Each number is 128 + 32 x the weight over its row's rms, rounded and kept within 0 to 255. Layers, rows and columns count from 0. The size above them is the row's rms in percent of the matrix's.

# layer 7 MLP up, 640x160, rms 0.164, rows 14-51, columns 120-159
size [ 96  91  99 108  98 106  92  93  90  97 106  78 114  89  98 115  95  83  98  87 108 102  99 100  95 112  96 104 112  91 106  72  94  98  97 108 102 104]
[[175 105 150  91  99 144 123 139  99  84 115 126 144 170  89 145 141 136 140 127 125 149  85 152  99 134 111 125 112 105 149 132 152  86 145 100  20 116 124  92]
 [181 120 125 154 108  93 104 108  80 175 189 105 129 140 103 135 143 165 116 178 152 106 113 184  75  60 108 178 114 127 142  94  71  92  51 129 116 135 148 164]
 [128 118 194 187 158 115 170 125 134 186  92  42 105 125 136 147 146 168 103  95 121 144 120 114  88 111 111 135 112 154 160 105  91 127  87 139  75 157 102 113]
 [132 136 116 149 111 123 163 149 102 152  88  95 115 168 112 200 129 108 166 142  95  49  87 128 120 123 151 131 144 109 135  82 111 158 184 121 157 103 150 153]
 [171 135 120  87 115 190 161 169  81  79 130 120 183 173 117 128 196 164 151 144 153  94 140 181 126 167 191 121 172  56 100  89 130 126 145 130 140  96 139 116]
 [115 139 148  92 152 137 138 127 136 152  96 120 139 101 159 164  75 139 183 133 119 105 131 116  51 133  95 139 169  97 150  98 115 173 131 211  52 130 122 133]
 [180 125 138 121 127 163 199 109 151  40 163  86 118 163 115 126 145 156 121  98 140  81  56 168 133 117 157 134  82 135 194 150 149 145 117 126 126 139 100 106]
 [146 124 131 133 147 168 138 109 145 118 120  66 129 158 105 176 139 129 151 105 108 125  44 218 166 114 146  92 104 124 113 157 133 106  98  81 157 147 124 111]
 [163 127 170 150 106  88 143 137 166 125 110 199  89 148 152 117  89 153 113 160 104 142  76 212 103 118 125 109 159  44 136  47 125 126  61  94  92 114 125 113]
 [181 141 159 128 110 125  87 159 170 170 128 130 139  86  92 165 138 121 136 148 130 154 117  82 149  79 231 173 136 141  91 160 120 143 103 117 125 133 151 140]
 [207 136 179  71 121 114 172 130 137 130 137 150  61  67 106  80 137  86 109 107 154 159  60 182 135 123 154 156 130 138 113 162  77 133 105 138  85 136 118 122]
 [104 180  69 107  40 122 139 137 106  89 105 135 149 114 199 173 164  85 138 157  91 116 135 105 203 104 141 125 148  31  45 139 204 152 147  82 119 180 128  72]
 [144 130 134 183  88 156 111 120 122 108 103 117 120 167 120 175 123 174 106 193 139  91 172 156 111 188 147 121 129  86  95 103  77 151 146 134 112  58 109 106]
 [ 84 136 135 144 143 159 168 144 129 159 123 122  91  92 140 149 165  94 163 122 141 127  65 137 161 100 107 106  80  79 152  99 128 119 105  73 114  96 132 149]
 [194 154 136  61  81 174 183  74 120 184  97 126 158 141 129 149 142 118 153 131 117 111  71 134 116 125  98 149  59 146 144 144  85  60 119  96 118 134 122 120]
 [153  62 182 167 146 143 128  80 172 123 115 121 122  87 100  90 149 104 124 104 138 124  97 219  66 112 163 126 136 154 108 140 141 102  93 156 124 151 133 171]
 [180 119 124 147 139 183 188 161 104 145 120 171 154 140 142 115 161 115 149 155 137 122 108 188 101 144  92 157 130  74 168  60 115  94 145  82 123 131 122 161]
 [235 175 108 115 130 152 156 132 100 122 111 138 187 161 124 143 179 136 168 153 107 130  88 160  91 105 112 126 119 106 129  92 114 114 132 125 162  93 133 111]
 [125 107 153 138 170  98 102 137 123 152  82 117  68 101 121 178 154 118 108 162 134 136  67 213 107  96 122 108 142  71 181  94 146 166 127 121 152 187 100 123]
 [140  91 214 175 120 150 124  96 128 157  96 150 157 105 114 141 126  99 150 137 109 167 114 143 122 120  74 150 130 102 138 147  68 137 121 116  85 140 114 100]
 [164 157 125 102 156 108 167 160  98 135 144 101 111 119 198 109 183 143 205 120 125 153 117 135  57  62 177 134 100 107 166 146 122 148 133 141 138 180 146 159]
 [154 154 146 164 107 192 133 133 110  91 123  82 159 156 139 132 148 111 210 112 123 103 101 174  85 108 143 117 104  96 135 128 106 124 110 137  82 129 129 114]
 [ 80  56 118 145 117 167 105 106 153 163 101 169 171 137 154 182 125 120 102 148 146 134  93 163  86  60 125 131 172  79 111 128 121 116 125 128  32 159 127 133]
 [106 169 141 110 127 101 124 173 121  93 106 149 152 136 132 131 147  78 131  86  82 134  92  99 102 115  85 153 107 119 140  68 130  78 129  94 125  80  93 116]
 [121  95 175 116 138 187 163 125 148  82 117 151 111 153  49 139 106 150 106 100 133 147 117 139 136 163  83 170  87 107 108 110  82 100 112 203 117 153 122  89]
 [151 120 130 166 144 157 141 146 161 139  47  70 149 175  75 118 164 106 120 130 148 115 127 152 171 138 121  94 125 106 127 188 138 129 134 108 101  82 117 130]
 [145 190 144 162 135 134 129 118 131 179 119 105 107 139 118 208 132 147 223 177 120  86 154 152 128 156 155 122 116  79  94  90  72  96 135 109 114 121 143 132]
 [180 162 154  97 130 133 102 112 148 116  90 115 136  76  89 183 161 118 138 102 125 155 128 157 137  85 113 132 150 119 125  85 125 115 111 153 162 170 134  92]
 [ 63 126 143  97 130 169 107 157 144  88 143 141 154 125 135 156 165 154 119 193  53 150 143 189 143 125 131 168 173 139  88 133  80  46 130 127  56 155 135 109]
 [206 118 137 143 147 157 120 102 168 106 159 184 139 135  64 153 146 171 121  87 135 144  63 151  93 130 130 140 106 110 139  78 127 134  69  57 126  97 123 128]
 [122 123 210 128 118  93 113 129 114  76 137 126 196 161 124  96 162 211 144 106 158 115 134 136 144 163 132 168  83 165 176 117 149  90 142 169  87 114 129 126]
 [102 131 110  79 124  98 111 147 127 104 127 111 123  97 130 127 153 155 159 145 116 126 158 172 158 138 151 168 124  54 115 148 157 143 145 128 160  80 140 157]
 [108 115 166 158 151 116  74  85 128 146 137 157 158  65 157 116 145 158  90  55 138 140  91 127 131 112 107 135 148 130 126  91 113 115 100 131 132 149 125 152]
 [135  73  94  98  92  17  99 136 129 102  93 132 104 121 123  98 152 115 138 103 166 143 152 144 148 162 139 159 141  85 183 140  98 148 137 157 109  33  87 120]
 [178 110 143 109 160 158 176 109  96  78 124 159 188 133 131 133 111 180 139 167 210 120 126  80 122  80 149 143 119 125 134 161 178 144 147 199  71 136  92 137]
 [110  88 182 179 118 111  94  99  85 164 131  94 165 149 112  76 102 160 124 149  93  77 102 155 120 121 163 130 160 121  98 146  87 161 167 155 129 135 116 116]
 [112  96 215 205 112  88  76  77 115 150  84  81 133 139 117 104 114 169 185  91 183 130  81 147 158 101 151 121 143 109 195 153 122 162 126 183  71 133 120 149]
 [159 171 119 129 154 129 155 162  96 147 147 136 110  98 100  99  98 133 170 124 153 114  68 149 142 150 129  96 130 116 104  81 125 142 145 117 126 102 123 136]]
# layer 7 MLP down (transposed), 640x160, rms 0.153, rows 14-51, columns 120-159
size [ 84 101 101 104  98 104  89  91  89  99 116  91 113  94  97 102 108  80  84  81  97  97  87 101  93 113 104 100 107  79 111  80  88  95  92 103 101 110]
[[143  88  93 140 120 138 137 121 130 101 156 124  95 135 116  92 136 109 200 162  89 134 173 104 150 123 106 109 184 206 151 125 177 135  91  95 140 102 109 141]
 [179 130 146 156 112 143 103  97 109 128 168 112 143 120  95 151 124 134 144 132 144 145 110 162  92  72 131 160 142 130 132 116 105  93  87 131 110 145 226 158]
 [103 111 142 108  80  58 125 132 133 110 103 152 106 115 145 150 139 146 144 196 200 108 148 127 143 110 130 194 148  72 151 105 207 113 173 147 124 138 131 125]
 [125 169 134 163 120 146 108 210 130 137 145 123 159 161 152 121 170 118 193 108 152 120 128 124 141 147  94 173 154 121 116 104 144 141 210 125 179 146 255 115]
 [123  75 128 137 147 121 124 169 102 163 168 205  99  93  72 141  82 134 141 171  77 156 135  74 141 190 126  77  81 137  93 148 163 150  81 165 147 143 113 163]
 [175 159 169  89  37 145 104 114 132 142 167 113 101 146 130 178 182 115 112 144 125 157 126  88 155  87 140 130 104 188 139 135  93 147 169 122 129 101 151 119]
 [ 43 115 101 126 130 161 105 105 132 119 126  92 159 107 119  95 184 134 181  98 156 124 129 105  96 116  90 117 114 198 119 170  73 127 115 106  80  76 176 126]
 [121 116 105 100 165 112 107 132 138 125 122 122 111 117  89  79 162 105 133 136 162 165 157 114 148 168  55  93 149 162 123 177 117 159 181 157 153 140 220 162]
 [125 134 154 121  86 152 116 166 136 123 124 103 171  92 127 126  73 109 117 132 162 105 190 130 149 161  87  75 137 157  92 122 128 128 175 121 140  77 139 142]
 [102 126 117 159 140 104 154 122  98  98 169 128 148 102 178  77 124 107  96 132  97 126 123 156 169 207 141 115 132 176 111 138 102 117 122 154 170 162 126 161]
 [ 95 116  80 102 114 127 108 123  63 122 145  87 150 138 128 148  50 142  79 150 137  62 125 139 163 186 121  99 126 192 106  97 153  82 113 130 133  91  17 146]
 [160 125 128 138 178 150 133 108 108 139 139 130 121 107  88 104 102 105 133 116 124 124 110 146  68 176 112 120 118 140 154 134  95 106 128 160 153 116 158 255]
 [119 153 135 143 103 111 154 134 106 107 126 149 164 122 154 174  72  73 121 100  59  35 121  75 149 105 100 152  94 123 138 173 126 135 159 129 110 107  98 141]
 [103 132 135 117 108 116 155 150 104 140 168 126 137 120 144  89 125 135  97 144 209 114 157  87 156 129 130 114 158 156 172  97 115 145 137 142 122 141 130 131]
 [139 121 118 164 135 139  76 111 160 151  98 131 124  93 146 142  97 106  95 102 168 126 158 123 121 167 136 112 191 126 125 125 105 135 104 100 160 128 159 167]
 [153 147 126 119  94 117 130 138  96 129 134 119 144 107 154 173 127 122 120 123 142 129 137 128 175  79 105 119 131  97 134 163 154 113 122 146 120 113 157  25]
 [ 88 149 139 170 100 143 188  94 185 119 181 156 100  95 156 170 164 150  85 183 183 135 161 158 141 195 150 145  83 116 137 137 160  72 160 125 120 121 115  88]
 [ 62 156 169 102 102  98  84 135 115 132 116 109  91 154 139  72  82 108 151  96 183 110 186  63 178 190  92 113  87 149 148 174 154 130 180  82 152 130 138 171]
 [148 147 118 133 168 119  71 125 162 148 118  99  90  84 112 104  87  98  88 126 165 105 181 114 119 173  90  79 137 102 118 125 129 144 114 100 133 106  74 151]
 [134 126 114  96 156 103  89  77 157 145 155 120 106  96 144 113 162 138 125 117 148  65 112 171  99 131 171 106 112 108 108 108  78 133 172  73 151 135 128 105]
 [ 97 172 152  92 142 122  71 120  87 116 139 160 111  97 108 174 125 124  82 137 103  42 104 126 150  91 124  69 130 122 125 126 126  82 125  94 143  96  80 150]
 [ 66  88  96 131 134  85 179 167 158 152  84 137 105 125 116 120 151 112 168 149 189 132 194 107 159 111  91 118  75 109  85 151 128 127  83 137 117 178 147 135]
 [141  95 114 153  88 130 140 158 145 137 154 165  91 113 125 110 131 131 119 175  38 108 131  75  74 162 204 157  67 152 149 140 142 190  96 136 127  96  59 148]
 [171  90 123 228 145 158  98 161 122 138 129 127 157 123 148 122  99 132 166 115 157 119 184 186  95 130 140  58  78 134  77  95  97 110  77 137 138 144 112  86]
 [121  85 144 161 140 114 159 150 145 128 141 116 129 107 177 140 157 172 130 125 131 145 129 109  70 128 111 170 166 186 146 108 157 143 137 120 194 142  98 128]
 [176 174 124 151 141 127 157  86 148 120 161 100  58  74  95 129 127  74 130  85 134  90 151 196 100 130 134  69 200 134 173 119 220 156 114 130 119 116 156 135]
 [125 127 151 138 129 116  88 142 172 110 126 116 136 157 182  63 168  81 151 113 166 149 123  85 112 113 111 169 143 108 170 145 116  89 191 103 200 119 234  98]
 [100 111 100 149  56  93 118 117 105 115 129 108 159 116 118  67 181  60 110 158  56 169 107  90 113 137  80  25  96  97 132 123 109 117  80 165 143 154 117 228]
 [136 125 127 123 147 185 113 115 112  80  81 130 165 141 102 135 132 135 127  88 162 156 143  85 124 121  77  71 122 127 148 119 123 104 149 175 139 113 198 100]
 [107 128 150 154 109 137 143 100 155 137 133 120  99 137 147 110 156 188 162 164 147 148 144  87 133 122  82  97 151 200 135 128 173 116 129 149  87 139 164  64]
 [136 126  94 152  34 181 131 168 130 121  88  86 139 113  52 134  82  85 126 174  71 119 121 151 151 122  88 108 103 160 117 107  99 137 121 141 109  79 110 151]
 [ 74 154 114  76 217 154 109 102 111 144 136 119 111  90  84 102 127 151 120 138 138 123 150  61  78 182 162 107 123 144 190 114 131 120 139 162 136 121 133 215]
 [100 156 121  82 143 111 165 110  91 117 126 113 155  97  93 162 127 129 138 113  94 149 166 138 149 168 159 151  65 105 171 145  46 101 119 143 144 167 146 139]
 [119 158 224 132 155 127 111  87 174 125 208  81 140  84 143 171 103 103 109 136  92 116  92 122  52 154 208 145 115 166 143  60 148  99 130 124  91 104 159 147]
 [128 161 102 174 137 131 100 109 139 110 227 179 117  88  83  98 138 128 161 123 102 103 110 159  70 126 105 120 114 163 155 121  90 213 132 154 131 152 134 149]
 [102 158  90  86 175 106 125  77  95  85 174 135  78 157 126  99 138 145 141  47 108 123 221 104 145 138 131 128 126 135  53 154  94 143 103 169 102  98 142 130]
 [147 117 115  79 151 107 136 124 130 195  59 180 118 106 111 108  96  97 129 120  88 140  88 140  95 147 120 134 164 139 126 121 111 148 174 186 150 115 142  95]
 [131 113 171 206  81 131  88 123 123  92  64 123 131 178 170 166 150 126 205 110  85 163  84 124 162  71 142 164 135 142 128 140 113 141 146  80 151 194 225 102]]